From a checkpoint of a small transformer trained on Wikipedia.
Size: 13 layers, width 192, 6 heads of 64, MLP 512 SwiGLU, vocabulary 1024, 8.07M parameters.
Training: a variant of Muon for these matrices, 4874 steps.
Each number is 128 + 24 x the weight over its row's rms, rounded and kept within 0 to 255. Layers, rows and columns count from 0. Numbers have three digits each. The size before them is the row's rms in percent of the matrix's.

# gate: layer 7 MLP gate, 512x192, rms 0.178, rows 96-119, columns 0-191
# up: layer 7 MLP up, 512x192, rms 0.167, rows 96-119, columns 0-191
# down: layer 7 MLP down (transposed), 512x192, rms 0.124, rows 96-119, columns 0-191
gate96 105:141148125140116122095122106094093109147139151129138122125107137100169147099107114101109125154161167152151155131094165135113066164140121137171137139164100126136139137104108131126173127170129145161137122129125176089101087111178095116111137067138124097144101124114136126094147153159131148141121105130129123115131131131149133139110169142142142108121166102140145098111108103121175100164138132139097118084118093117144149088103149161088166153125154136115119141145134106130138090095142101097104145194092077144139165118136148147103117129131131146110111134103131167165133097095147098159
up96 105:132105133103148106110125126122108179117073150139143134171157095131126139160181156141119151134142078105112134161131158115138126104142129100125132103113111140151117161110118130153091110106091128158122168153137109114159159128131117133123142155142191112096118098140099098130138123083111107156131068130128154106151118166108138115117135119129129129096094142124088121167089146110107137111171176099103144107155098158133141189115135139137166113156125174129121116130110116133128126134065150169112096124074095116136117146140139134171122129139107128175100098153163141096101141105120125118
down96 106:122100112112139127152122122116096153140122126096110161113158118147117082136139145117122170091096110143184108122118090120107145116138199109123103140097145104127099134093109132148128101100148153110132164139183132120129127128106132087116074112154108157100146165152146149120122119104125099155112171109183107151101137134152132127138164176123123129130128088133123087129128148136109140116110128136165148144131129127146145127102111071153120160068139145116143171143135089108124115117116121143142142083136130147175103161123120147118141136202129124139088118166153091108153144093111171134
gate97 095:118093153143172090104147121109151159092125123146133071117128124131126189135114121179130134133118100122114149102129153122109157117134137146123156122139093101135110104158111095139180162132112123135154135145111138065120136128140142129123076105175195081160120155144129123142092104139122108091168138120088160118124104119103131130135151130089150131154112127113095132123160181124114124121081140167138134126108124114130072107135132139146130118083120125107073129163099136149149159153129117169120101136174120132150137101113128126098170126147086159123125111142145103112101125128080105130
up97 094:123133111136174149110096182158161117117116109141108082138125131065141100069076127120108137106113125148148111135117152115067154106156098173113138170086146123135146101096128129112158140144156144121157121150119159101133121144139080149151110112132148127129122158135130117120097120146172155104106136149081147166104140116133121089124127165109155147146113132096082092164102157124109070125144151150144098113150166156129143137128139153127120105122144129134118146164099100110143125144120111185128123142143090163118109100128084142110141104125101172110145136102130114129125091113123170125
down97 095:119153123132114085149180114101152118150123093116133097144128076125165144110140117138125129126098139154166121133123152122123142155083138144119112156168122122108132104110076166142155117115142099104121117104129133119151102074110112124178108170141156106144084129125058091114102171136101123137174157173088076114131144149126103139110145113119144125093114149148149100146130131110145161110104146165127119138159108134112146126114148116151158125102142101128158169120105127110099134138132181134141139112157189114152151146096171160108122094123132120125107123142186093122114129113144100126
gate98 104:134121154119107131078122103140121110134093099086130129119165149090146139141113137144184119137129125114149132083146144129140180144115154130117118123128137105130098128077137122128111083091126174146130159100158122070120118180113116092132121133101125120150134138169178113126110196141124106152106122127117142087122130092144102109116109121119111122177155111095140162105139137153123140151147126110122148110189151154126135099159107131124158095103130091136158142108110083138088165127134125136145120157157116093153112147087134101148096101138119165127148112115087115143115106200144144127
up98 105:151088126160140098132141152140088110117124142086122149163140119118112102165152148116094132148151096103139124141125093140092143109119143157119106104164115125096113166143089151121135110119085115096084177094184183129150090148066156111100185136117085115131115126145129157155104171111136139134123123080151153111174124150130126158125150143198135157122089082145148120138119113102121149124143101125136131163105144105140108133122131150116139137154128120114113127125153115132168113129082119143108160108135114136133129136118136166158124172126115103152099083168137104125124122137157110159
down98 104:139130110150124118120164118116078123103122144128093130122114098140080142153131143098125130136195091116103119142133127090119135139124142096143108119106101122151126114172133122154104104117125167121080117092130139163176098126112128118169118148130105130155163130112113129137121110074147128162098160118112121150130137123114138126156151113084105120145170145113087145181119134149147136138140132131145094133082102172139143126169154132093123098145096131092079126147152144128131089127145123132124128121187136145090128113127109149166107165174139123112123075137134105129126154113222152116
gate99 112:116136145149119138109142102129160127146135112129120170130135138083096132142130114127105142134163108120114131122135142142153140125159160116143087128185125140113175105100104175155156103085174082116118177144143144144103127164145108133163125105137170075141115115149139097120156138124068183127120112132096130117116137120135137129135148116091146110122119128113143148152120165129171100110128147111117104095163145121118122101113135109192118130118095154183124086088145124132122139143108177116098135143150105137112131069101104142103155096118116090189130096105109133150143124091116095130
up99 106:146089104159106158110158114104149135098130136173158143128113129118155106111146158134190117116128100168128155134109131127125129133134098140151117134089144100124123110145145138132143100146125118085124136175119144182141133083115117146117100180152150120111125131076135106190125106092123120151144119172136120106160139095089116095166121122136109116106109143108156122130151109137107088056136124104097125153136133138143074117106123079137130109135126124138124127103146130113092125122117119136093169198078117159173168117115143123148128142110094110114149134132172124131123113108157177133
down99 109:164126137114131122123109106103139178089145119135164119168117131091156116120107131140138118108125113107128157126190100120161123147146126185119123115090103146120115127137142119114151149169095093137172142109117139181158174126099124144171086103117122123142129139100142122137165109111131180149128138118147123108108110117089104151105140183113112123082113089095153130111122082111134116127162117141147136105151123135180130135118134117154150082163076131087104134167114149110124147070137117131118117088100139175169140101142150143155092123142125093129159111102154127131126094139149107125
gate100 097:156118098112156132133144134124141115091141085120140103144123124147103150149147156102153095155137096098108121123133161108156110149100118137120116108186145139175156120125150133083079127091141108153176129113141137131133177161076130136091172101135112124134126125140146097092146157110086111123107129137085165116181094120144128141145093149096127091123136136167128131115134118083105120097118120130103116152151121133157180139103132112175138152142096149132179147089136116133113154115111128064127125185114166132116115143180145146146124099128109159132138096116120108155151155140124128108
up100 096:125136119109135116154150122108110123085097144130162094113131141123145149124185154161118129115093114096140109123129094150130098094136122090155138146110111116133119127151091157091098182128155178163102126142104136162120166164113138102154199121118133113131113126154165130122128116137090155118119109168144144124191145155143143144113122126080195158100096137148115142122155113149100120116102123145089090136133140110153129146108085162151087168156126141122122168113150079122141129120126110149176126124131172135105098134144144129148069124136142097130104107150114125117145101110101114125
down100 102:092161105136120169114122117138121142086103130172125120102147148125116139103126115117133090142123159162159113144103116161131107150154130146143138178140090125144140180097099143149101159118119102171104107087099142132131123145131138110131150106082119081144146117126114109186110084088120109121115145106162098122140152111122165083134085101123148131156116131167144084111126124134145147160111113105136159124163106107143148150161118134125078150097183114102089136098176144118171110162116183112137113144148107153159123124124105080118123107137086148119137162152116135116118110109149137111
gate101 098:137098139083097174168120113084123105112176127114090137168146130144134090093098135110140144134130112096110124131143181119105178134124107126116095158166142163138119179133110174128168144142114084150126111085143102150123104135104134134142095130098136115118122125125123144137081101118138122124100142137072126170162137136118133130113154138136105132092165165140152140096129127096102152126114108159151113125111130093114144158130126098112125115156084129130159153142121112140123107151096146185124134099143127153147133127188112138123119153127129145096161124102103061134144187101161124117
up101 098:176112110122141184146164142140072150124138167135107115092111141108143136132148120125166071100103120117133113156118145114131063122096146098125120076118130120141100124165143129143131081109136140150141147093106125139152132091119125123134149178165160138104127120164130061111143133107130106127117145136153148131141137118182066142184081138165180140160115122111149159117157128128145110132155073147141122098107080112113134102117121150105138105142093129125156120112164091119140118129155128131132155150120098094145115141147112167144138158148127161126139103146125135129128131096142136099
down101 096:125142116107115127104113118093125116138181097165183150141102109109133152159126105174102098113158138132139155090147136119138126155152104141121171124137107116115133098099078175117115111157122143137098114137087106118163137142142147127056119099075144123116109156177111158133152164109109124100139133137111141127148063096127120094136171166169073099138114130129145102140151170153129105155183160122128121140152117145112147136121154129162140121146135133152147134108120113124151116116074135143135096142096128096137146142145127136131078164129131103146084126133096136103101129102150120144
gate102 118:150117119155181101120127094151115071122165112110145138123111151123129150142156169113117123122126132120094133106117126080090126093164103104152169120080111148157127131151156110104147167156140115134075166097138123130140128131166109106103142161168132113118081121145108109115074129102170132130110088071090152106157157138163100112131142160116150143186094183129123119128123136144139126126103145117106103169134127124117162120135136165115119149121103111105130137158132151141131137117144146157141108139121128128097121130133115164094150128047124132138108104151115138151126184158109140139
up102 114:137112165127115129068123147142087157156136134077128093135109108144121106120146157138134132091137150142080100086117132134141133148132145105143151102135113133138123135124083114123166150122117146157052140146133147111043121133118095124142107136134129157126138112133098135135133134079086134142159112119157134128116152127173148166126170145133091172156109081116151119121134119158121123130193165143138111163135108152147070120139099147142137094082122114119127118180121100096114145135159085124121139124103122127126140122135131135128137098128131169129121155114116069098137166113112163142
down102 116:116164154132118125066133137134137114199156089121135101137106136130100102089136133116146165158130108150110113105159175138141136117149132130102119128080098169151110093119105135103125104137107133136106146125104121109112170120131117141182104149098123119093127118127081117123109111136120139106161123162122111181137117148143127149129091118139149130176145134134126043118138109179140133141108147102151143144148117131100109114133127138186164076112068106127141116126090140147140086106141157113139145113136135188113153120127112125108141141118134142153137110119098155140121176112107173115
gate103 117:134092111105174152087127123136167079121112136102135128113147119098151134124090168171129115155143133109137083129121109105137135087077163164183148108135098185163130054147134115113133110164123157086098124131106136097123123160134110108125105119115168106121114126133120110112106093142134102160146084095124113122135149167125114113122152122113171151153115114114165137131109130151135153147198136117107119121127118115102125172125155153144150125109150149145117116099148079107147111092083103121120155117156134145145127119115179114120171174128115104132132136131123150140106105124149150162
up103 117:154133150130150142138101100096115169102085138138123088114127115140127148098142086112156145161146157118161117124088178094130111122152125093127118127150165142122126113087163087113146155124139087140117147116142096119133163137171102125101116141144136144120108177079152100117135131118089132145135146136128117106120169136125164139130079116118112147138126133134098161137068149151144111130133091110134122085135101138155133131155143135142141128157047178110191131124133150133133117118147131163066134158129129075141137131083166120115116151148150186130141159107125128120125110114132101126
down103 114:133173151106144075144122122135147122121127144099113145127132129108085113115113094107140129117079130130141203105123097129136094101084101111145122088136145098102116175130124119134138103128117159088134078125165083184155121103158128177115184156171165118156181158120113136122121103122163178142135149114164151153134126114174135150157134105130130112095167132134128154129123158092136121124156137144100106106153110110142172106124100061160127133148108149125107136128104113121148137158089154111100130107147110103117143119142106149172134118116103095128134126156117122125118127128120134115
gate104 105:141144139089097151128112124091131144166158118114143086104126095116129122151121112186094108127155186090107120152121095131173134085100133132166186107134132130107138131141125137141101141141142137140122120135155153150111177137141124120134155119095159118126143146165134098113081138147083086116117139117135125095132116101126103155121128115155113131079153165141135109125155185129155187148087103147093101158143108113137126114082188090108160124134091138164122095099119114109140136143139126122162122086141097117141120119100152150096152124120080133139118122140161148150128131176125133132
up104 101:143065133125161121150139134108082145106121149138146138127145098124131118129132137085154112125162101153129121118122146167131161117112146108114146149161149131097068106135137101132134057135099127109121086114103129170147130137139137068118143131097124123134112114127129100111147122097148169095162092157154096134129139140126113136178123112082102120130126143149152146098150117105131141142109122150142136183122131144103114132120110094125191149076123119078144131132100140114099154112142122140134161114183080135123131108121151122185108139166179112103124136128150168143157119158139158087
down104 102:162152114133139123139111119127073126116099138136149081144136144124159130124164121119158088105115149137144128121174157120099083097125134165101147114086131133122150123135108153093144156126171076105130153083083116083099089106133121118097093121098128151165101152113142112118117163100148131091130118124143121126136122152137131135133166099122143155137142137117128159144177150145128178169139124092153170153167096152094108119116173146148101118128127129125170112111086056145152132139125100138091133076123138119141137158137156117148123114101113116143169119108123167138116138145152161096
gate105 103:092141124131099113095091125118115124112134119159145156100123126149175124186087109094120126137076093112085171086142141155110110097120144099123150135162091152151113158143138110115115166169145122127105131148161127141107127125111096158129114140101141131140130141126096107126160138104103113120132112097110164190115140063134088148148129160136089083118156132160113154110092154116154130119113132106140178158097146097136138106106149120119144156146156129156130108097119142139127140179124156169128091138149140147126098162109100102130162154146105107133124100141137143133114138093115069116
up105 098:118122135171154136110156134153127138147121187139167157116130119108163159121120134150150144126155123157161140075105095141112087189087115135127118134149152125136120117086153103133121100159149098169109160144095149084133130142150105140120130143102140162122152067118131142088121103187143132128117099128135107120098160092117129117140123136125123158106151122161129100142116143137142116121113150175097090118115172145077103144131084146114123159125151170099139163151123128117079100125157129151149118146078129137116165120106152139118125159149135116131146109116134067101130085088121107124
down105 101:106065152079100110140156099109142138145127089160107144143110090111107077094155109118144094150136161146108081105132134122139150149100158101112120132172104132126144167134144162089112094118145114112104095124130126125157200121135142140124140113138134143073104137152126123136122152091114140124143160109125088108078112148138132149122102160160066097140129161159110193136110129131115111146130121155101110124095153156115112123147112117137159121118166120141115140134118156155105140163124147095141110103142128116135152179140101123106195116147128145127156124149128153169122103120122109144
gate106 077:123158158135077110145144123160133138075093131101149150124133112156090121136113138116138111142178130118120147128131130125084160137124115135112147128147099144120127120094129125127122103141167138120115100154175142153078097192154137118131130109145121112110134186106169119093154156124117100141140124137136119090104140146149142083106147125134161097122116120103082103157095119142107085101112111144143138166119142099130148076151114085128155185084108133104110143155084158143190148151143127144152114145109108125102123157136130151142133120070132102129135147099083132167146130133099127156
up106 086:163111118125110106158145146127189120141103143099152131134125174159126095122131108112162139135121101115131132107148136143133135127088158163151147119151113138143105099103101135118104132174141153154146092162121137142107136152105130100143108119101102097148109136136110139076114131115125170112138135121112140111149148131091154145104170118117111124171150150068148157140112139136120094081100145106131092122108141160155187092098099143132122171118133179162133140133101078135125138104122087134158080161120151146146124090135187141122146146169099109150117135094151108150154105115124177107
down106 085:085167073104129097119096100077103164124096163113120142133155092141124136137162140132160144117073164135126113155128160123119177107131139133138159105133131096112151087127133121135142138085137121078139077121137147134129158116128107108089115125154115135156113114129115165143129155148119127146148105129134072132071111135178081125172105134128176116143147146109114111118176156092136162108124128109121111139179127111115112133134127109116117119154126118106148133152109177130158143175102139133129111133115119146105098160175167097120135109100156131153132160188115115135116118155126107124
gate107 078:105111099104115102167167164137115134106092153096096092170126123096114127133163123146132125112162131100155108086147148121126106111127148119135134107120119142118152091145151110151133099133187150110150162118079161132136141140151096118135087147122075144110125100108135146152131112139159111114148107173122144132100126095113108148128115098141165150146128131120113104129131141114127124126137132153103067132160113112139184151112084145087125148154122140157123141168140155139060171093149127151166168127114133147112136106124104098164149164163117076119149130112078172162131132119112138125
up107 077:184134121112091130143149131133121123169129114087150147131162118126131107158164169149143144111169102172079081143115135100152108129108083145124128156154184110090139122120118142177133114101133115167106118104145098102144105091124125110136135117095145098107115127139114159117116155113132174086134132160076106163133156152089125113082137121122092143095141119156115101141131144153119134134152148163156156153108149104164099119103143123118140102177118135120080117121139131164175134154110077137148150104083160116117124100100142152166088114131126116133133137132151146174131129142136142126
down107 082:107126126093146110160133182110126149121099123149126085119084082149143113184084125069151142181131153139120113136138121163142124106126112146132119117130129140156121125144119096141124118136148165123114121128108105125111087142138097119139090143119130109108110121123104122088097110091152159147109160195119131134148120089148140151074087133133148167181131094158160132128122125108118117134186131132116132163142171134126108155111109122106102176125155107103124148174112160123116115104129157115097137120131137117112087204108095114123121142162131101139147158124093145166129118142106109129
gate108 105:144107142136118115144142108081099141128123160084137093135133104146138155154110119142146148134113120124156125152086145109145132139151131120135188092157103149141104155113140147133148079149132154107144094136121125148086172134120129163118136098064101107134101145131161116141103151141142105182179158101075119118161135105108133135129111121115114118164153118123159105097102135161065139160115130129089167132108108113132122158116133141133135169140141132137140147103162109162105129101121108143194133130074105150162132113147134106122097139127116072117135109121119149087088124153104139174
up108 109:154133159105127118113124143114137135147122115149156129148089127094138116122129146161107130120108130080117146113114092094144152148128113170120112097123149127159122123065085154120121122136110107174144115127107106159073156139148151142099077151163115158127112202142108098111121118125103092099118142138123119162140109113135131133090159135098158146127144146167161112081131129149114143058112138160107101157138113109167105111121120108149121152137149179144114139113181084133088152090156143120092130124140128127147129088140118165104158180154149134144098082120110127139132125139152134123
down108 102:146143101100092135077125114144117108129145100074137137123120144109183101114129156161098133173174133100108133168121110087102145095120106132099121143137179127138135125127154139105092112141117089132085123132155149141131155133114148132118142151110131107142145112082110081117079141116115134135176178144110142166123145103127130157128139162111118092086107156137134122131201129144093152122122115097154125108124107126110096122131142123132134135167126111143130138178166132152141112088172138148141127139156134109113106163096150129151167163139102120126125107071146092151103144153103082135
gate109 100:136115134104125159157109071108122161125117164128122142146126145120107120100109155131140143144115082160135132090096122121121132140114143137133145157122103153124114172116182151157169113141096122141113150134114172148163166148153147155140153125130129106130093144119192135136105134106161151092179121116127135132111112078089124115130079139119116145110110132118122129105139126112133130164113148106145120143133101120136089072161117135133114119124119146131078177173108101121135160120124134128145170125135045140123131156113099169123101120125083105101187112148140126160109118067143153122
up109 101:128140143104101124136141142120126090073133119126170168119140122137100149099124158115078170120128130108104139184111108177093179128169110112151149142123139151080164141165135111145106097134083189128115120112118101112122120166140140141136111090088123162084117111106133138151148121111144135083148120131120146117146152116132123125145104166075093139134146138151144151119112077093125131100137140111104127136122141127089114167141161115139114170135142131139071161131165128160099092131108119139169116146136110128153174176135125145106117088138101114108082128120098142114147135107144144131
down109 097:167094128090131115160126109097128103104104152141137121111106111091121084149134106133119095171161129159105132129126129160182153153135121125113105125124128121128112141122141108125114081105134103176152142116157128128105113125145128123143162139146141160132117114107071149107173150100136119173140096142140085154132191130169110139112124138115051175150086104163144149115132142107118123090132119153124132123124168129070127127119190089114168144165142114160095128125096106126157136127152119166116141133111103117147121127129091133130098108135122088099138138135152156135156134124067118146
gate110 099:127142121155135139147152134143143141095114138143107149116109155113128131142121145135116125164109114117150122133141108128121124104135164144108111131123113122149149085079081157119138107142174141118099137132134107129150167106136170131130133139150114090074137087114167074128121130127127137124118151108145102152105126114103120161131142065122178084117155155089141129159138145149134124087103119144100114116099149133171163114096174163121162123146141133134103122163128100121106091096104100141096140133153165089151113066114087152090116113159153096141134144201112134077140150135140162153
up110 098:165072116127125184141138107167113124114158137156128114151128119130142117115159102106124162087111105121151111106106120156129109107124153113138137095145143135115134140120102137132150098106115109127094168140101124104166151130133093176109110118088103147194109155119122128127098082147123118152154087079141124087136163179120080121124149136091117098107158128139120100115139132125130161140129103068153128143105138137126134088109106126097137137119133148110167137113124149130146124131104163146146139139148144107166177114083124171123085149146115105101126136129099166087099117125164187103
down110 096:110155110138159105107090113129144144108111160141150094148115140146130095124138129067156103123112115133126149115120127133139137118060102138083068165111072117137083107123116133161177141090129127094152116107129117131105134126130124132133090121090131176129130083130135109137113189099110102163132145151119169165186157168144134109121113172121154082133138079128103113133160110132132162152145109131123171084126138097153121098159139122139149156121106134104153096128129146132138131170113120123123141130111126141091145157148094128141142111139175119162122171148155129139101102141126125143
gate111 094:115126157160080148163102133117125107107133146135125146121135136107103149074097059128124137135120150151149146122128071146136125102116126166123143123185123116145122128124143154109123151140131161147104068201125104146124139143110093107155186112107100102096124124200113157117109135122102148136147137121089116114155170085089144097107146122153137123136129123139128144107121120129138115092116110098150085091174123131140127151133123145103130125067110160114138081144110125125148143163140114149152097114126097116130115138127135144165129131132075113165141157159116112152093131095140150142
up111 097:151111121122133162160145120103136099130124102074110145139076088145114100099110108165128173128110153158112105108171123143116107117125185130161109110107148108123118164125179116136113102098091162164097146118095109157155145136121149138101156158113140125060111092161108077126088151120120142163144110156116100134120138140091173099143133133102047120136124133139126127119119121115116123128127099122109107144137123168120148149144144116166122112116099166154143117144127110100139149144132135142116118147158159149124107154146160119146154171109122115145169126074121135119135161141183134118
down111 094:115170132113133086104117154158110113142149143166146123106138167124113149151125144092084080156125135140093140128095111138128138129146106100121135122130134175137114129114121127102120132145104058112146150091154153122067156127124136150146117121170094116153155133095118145125138119125170116146141158101156130164122127111172090122126110135159155127114146086135167105125154080100162123163170131162124182122113117099092105131160124103132136102140130112139107118109119168143152107129150130075104129106141116134134122149109103095126171105119178155078117126149094085135185114119096126139
gate112 104:134165111130127111079175139132132107114137133146112121123083128165127114123185152173147136117110128132104107119107131105136120131127098104161138121168135156118132088120162123130140105157110111129127139146103112132112115112129185101093104129147190138132151115130106142167121107104117128144120103145146111124141105117125109077127099174124079146161106131107121139169143154120124139150151109147150142138076116161131110174092136144141125164100117170163181110153117059120111126118110065086166158084106154159141113118134142113115114153120106124113120146092107089141127160120146102159
up112 105:129113127102104152141131135156136156135100113141127120144133104154074105149129139093144138104140135143147129146128112145116096128154144137141140181098131137119110093115111104084100156109154122149106139130128135120167174147127082132132165170099141165147070079161133093172111158113134131122158095168167138151113122080087182170116145114126130128130168129113135150133110094105101105127152156124154115172169128088142139109116127134099137115152107110082142122153107127134133108140126164121133146141114092140087143149079134096153085151155154087137158135085141127139118114142124094083
down112 102:134081188137107111139097124155113163146115115144154140133107096158124119146138150135160155155181131125139135069101157122114159136136129152091108142124141093101142123152082170122137137142117093098147110080151156117140101138103123102141141141084096139125135127109093124130157182152160155118068123117113154121103138159143149133116137105105181118109129099146120128144094092127122125116146114109093113187131097093121140123123149145084115129134111093108123140137135148139158153120129127205112128086143105136146120132112101137185070124116134145118135143133143139142159140128141098085
gate113 108:153142149133147128152131118139151148082163125125109132083135144114102100118099053138120145143113133137089117142140170147129140156113108107106167127126134215158175124127109136123183069108124142141112153142120137128102112143172141131105138065174112133137120132156121128079128087127107151140115091135147123101149136108100114178154145116130131128133114115104077097117127153157099154125121154118109152144122144140157090109114099162142148094159130128141119145132123141156103121121106100118150129131138130164152120144128097162108077096111122133150067132090142154115105123159117124149
up113 109:134103132113087131101142142170086123145137112129106171143162133147133091114124149105104112123154122135139126139114175132168093101140131120093159090135132134160088164102107099114134135125126107121125131083131141129167102159109093066128132125149131104131112138130176130107095105126131130108140123126125138148131120101153104117143130170116145117122094122111126108162127172115151141132132134105151152131135098088175142114132154148170106129072162110126161119185101114158140139126118157165169090128136110158152157157102130118142160058141113132057104110099117148107120123082112162109
down113 107:134125132065090141159138148098117129149142150126110130160152112162110156114119109110147106114121107152179091131100110133170133127167171157148140131139146110111085149128118144112138134124117145121098181117160148105119148130170090110144103138152092041137146167129139153102110117143128132105125155090126092125138181112103128124120125118140127127110137093144112157059100138160224157118111151150119103133120132127101163101118123105077123157096125130116118076133142122157123128124123129106148146141137120132146123126108144094123143095126136143137134116150147094132089098142130151154
gate114 084:184165120124163130097157161173130117123067153134138108178138116113113149131129139134164151148147164118124111155147123090081099135137143120101110126124106143141126088174143145105120134119100111120135182129138068145139119127106132106109131088154128135141093128142125192123150132149106132145133128101120122113110138116137156112101149163135138149092128107103138121109167115111139129158167115112101150118140146090120173092170091096126084093114116177119125147149128120134116130130152152170068158102123120123118144117123092092099126155171164133084117089159143124137120134104092117136
up114 080:132119174143117138134132121072142157095136113119143122145146137158146102140156138164157164104062090190140143152024131138115125127129078123156161119150095145146147158080094128145106136159117133134122127133125158131139123144143156107153130127119121163121110106115088134117127124124123121102118166128144112118138151150126129096128135115075106109116118127199139099108131148173118121083127122144146096091090109138080119178122143134114144137143132112132117072120133167145160152128099089135168126135109098143128128119140118143131133157113159152165140131118130106131125126166126144097
down114 090:115116128124133120172091150120126146079146118108105097077157134175149143136141130113123132114106146143101094110128150140094098199138113112141172104129146093122148153083130177134172107081098125123149094132095157152141107122131101116126102159120159174090143088138101103128113152120185129120143132178114181104094127132126113109106110128148146112131130143149128099139132128113150142144112136163125093162125143160106161142075118116056126128109121115156136083104156153146126153130129132149154175102128124131127109128117134119094097132128134109135142129137102147148167090167136118131
gate115 097:130127118159138109095125150116139133119184125155138149130161102128145086122105157175123129085107156118170093186125162108150106120123125130141117125111122152137135133124116119084143113118125132149141090135136140103116136083117132151109150118097150141136125125124157102128139203128130186112122147134110144121129133150094131080111151100131098090108130121139154161143173102114129147125077118140103126148118156106116097169088107134084126126163116165180101120111111104121107150163118114123110121094164107060198144104102139140092136120115112138108095146130148153172163146127115118122
up115 107:145133143118136170126169146133136176140118152127098154149111127131131078154092139153121148118140116133119169156128180128121166106124116130141132165130157138127120138160107135137142102071107122150148108086151162130081118135150130156144156154091122157156132171140098100117149119149100090124153157105120153144111129116128114117128124157142129130110154128118099119085105065123172119086171121103128122146124149099124121120130127141120117158108105115129127162158111113099124112105086111087184120085127153117087131119156129093150185103123123146123122138106138068125075094101160091160
down115 106:155097089144131145100118100176114148116103134092177176092105109162117129112144150118128164089116111132134115114125119138136154156124129149146126110139124160088120176125131127106126138133088129136121117139146101139145105103126089197068158125153113148146114153121165137126126054122128150092148122138153121161114113106132155136131155142160147138164118143151127103113154154118179131094145098156082115148126134113163127151123139129111132133123103097123109101097133132122140143103121082119157118104105138164146123137132114116142150123082163126136151095084150080143191148113096080108
gate116 111:131130161126133130116116133109141127091125114112135173144106135165167116092109112161136151128106131166148129116088114119098132126148163107140094119154138157123141108107118099090105129142103173127130121086134142113119097156117085109169133132135107158133111114141115138110156150144133103167198111122184206150149115162170116139108118146111152096144116078149111170085125116110126126106096107138137136125119111107097084166112109157120151088085095123147144149157180145146112149146097114143098116147146111136123119169087126134086141171130131160129100108141096133101148122124152106135
up116 114:109177115111141150088148114122134179125119144064124127105117134132110158106151151089105117131113169104142125140144126141147100121112144167125112091135116105117135122167118086140123112113111126135112148124153146094088097133166128150107100115144117091130151114094083117117148064087196112063130146129131105133136115129112113107098101129147115127069106163113150131161125110089118145184120148104136119182135154136104121148096130103144163142149119138152112146117137127130129164135119165150129126143153186137131126154146109093137091130144177119133090129121097096138128116169101118128
down116 105:135153142117116128162102134132113103084110109128091129178143128109132129156082118128093104119128074183115120117144171123152110105093108135135106095116144087111095126153122152172141112105154153142134105121113111135112128143129144126115112138156112145140148133130162119148145164116104155127144127082169087122134128157098162110091147136114147167141073124136110140123120095134100138123137117154118120151144131117187137158099167124123122134157167161059146111119128137070146140124107135128110164152140188136151114130118133186097147152157111120146135056113127143110093140099122127159
gate117 099:101149154125132083162154099119149133123188127093124107125098151078106151108118133131121109101115171150207139128103173106093102100178155132131173128140127084128088121075148144122151119145111096099140162133136131129137110156141124088075161139125125107127093126163135126079115135137174112109146126138120141130156119110123162141127138115106187106128149120101105134144153104135109104121134152142099102119088145133121168093161140113121115149116134124107176148130172125130158105132128106080070114140112142158113136160134136109140133149182132121090132141116134126137116121098127138129
up117 099:178154162115155167096100133086129136141105164149103102188134150098077099120087132111141120111130087175136138134144129136139126120167142114130114121184128154116082152167118129149120111143118159096157117138118125157136146143157138158108136157122123095113121143142136121101126097163108103122143148125109149127064090118175118125095148105146110133154112100141102129129161114097100105157113185136085120136118109164142110156112106153145100129090112108101131128120110127072092102110097161119108123101145112104145099159132162117139121132157141145104152168120139116095155105086110138122
down117 103:162072172111106152124133130159096099118125082149130121134096109137111141185168093134114079144128128172138107134105097139127111158147130114142155150111149147095098108089121146127115118110160129153114094091136095144132098120113167165099146125161106117164149164123116130111161130101177173129120116131166140143140119152114178136170111069150129126089095120151106111150149142131134125135155142135136100159144119129130116158142142098082129091127103147118119122164069161109133159135131136114142146076134119127151107097107096127108118112151128134159141118108182109142152143100124102101
gate118 089:121168127104161131166150132172148143112146158102102104093135125123086116119161103153152104117138100139143104116146136139139119159094119171138120134158182128106138137136126105096138148102146172120125133124140180109121137130117144079115095116157112115175106107137078112155151158135162110160144106123154141142073104148140138122123176119142133160132108103148113104119063117126107095098155135129084100123147145159111141128157108102144128161144115111100126118159135163098131144108156080142089165139110102149126111088113122134173161148139144135105089104154113131121160079094102116146
up118 092:112143126106152140114163120123166120134173117120114162110090108099130088082121123117131094134129139126120153119118160076129068120162153103076140108167185087147118153174162153152109125130157082163171090126120118121117142153148104101171116170147132132138117093136103137106126129143146122161148124136095152135122133101088134116114160101119122098154144114146083134151140132127156094137159112136151108144153148059154092161134099145075140145115137136161116129161157134108095126161124102118135150123138145139092119113122170126149154098111094129113157136162107143110143121119141135149
down118 092:155131063116151090126147125130113131082055099127128101108127142137120125169135085127110160113104091130111160141138171133158123128140136105096158155069171143092133165095137153114134096131074128094176091145154117128139137082128108095147119122135143123128133067129139146139112142128132124113121151117158115103159091177155111117132125116120128119092122135102156134109152132160138166112106158154141119134125122149138139155144179100132129095153158101143077122116129158121098124124131132124181137154111096150132118133166132126148136143159103125158102112135113103135155140126107119192
gate119 114:162094106095118157123123112139121128130132123100110163126136124160123145145110130151138134166078143130146082107106135130106157122121100088146175146114108166111110098110133126132144101131136122113121157090119142102152163159144149151129100177115113107089118099187163173101127112092142095135129160143131111146138141132135095141100170140094112091135150149141174176086112123121101090126109137124111147133192158122102127152125133093127140166149172127114115108130171131099154102150096123110131131085169119173122126148157101090148142078140145083153133155121131106155144128144147141121
up119 109:161130080114121139145165144117114160123102140120140133086144150101133116119151127113138126137088080176124157123106136140110164089125095140133120107109112120112138151099071116157129120161126115078098123157150142115115137102123133151103101141173154166101146105120141159112154163133153103117122143142150172157095154096173133130103128133133139097157112102132134071055140121105110160110154159154119132087160148128148126121148148116080133091125095159150100114132131117134121112095117129146110169118103142061135143138149150137092112119160137096142111141163157133166151115158098115118
down119 120:146149144133110100103092120076120124156095154131145140126130095112148113153139131128136114120125134148109109173108085151125107176123118117120126133134120099147105114111103108172129138140097139149121069132157099118114099122136123175122116149156126136147121132113164149132125121120130118132112141125081095193094166148162120119107177133133129083146138129159096131140117110132117121155114105120131120133169127132166112145208174087077096119148111177126141106104092143148093156078131148180095099124171141133107123140145133124140108152136114141102156104113144192124141141132087126143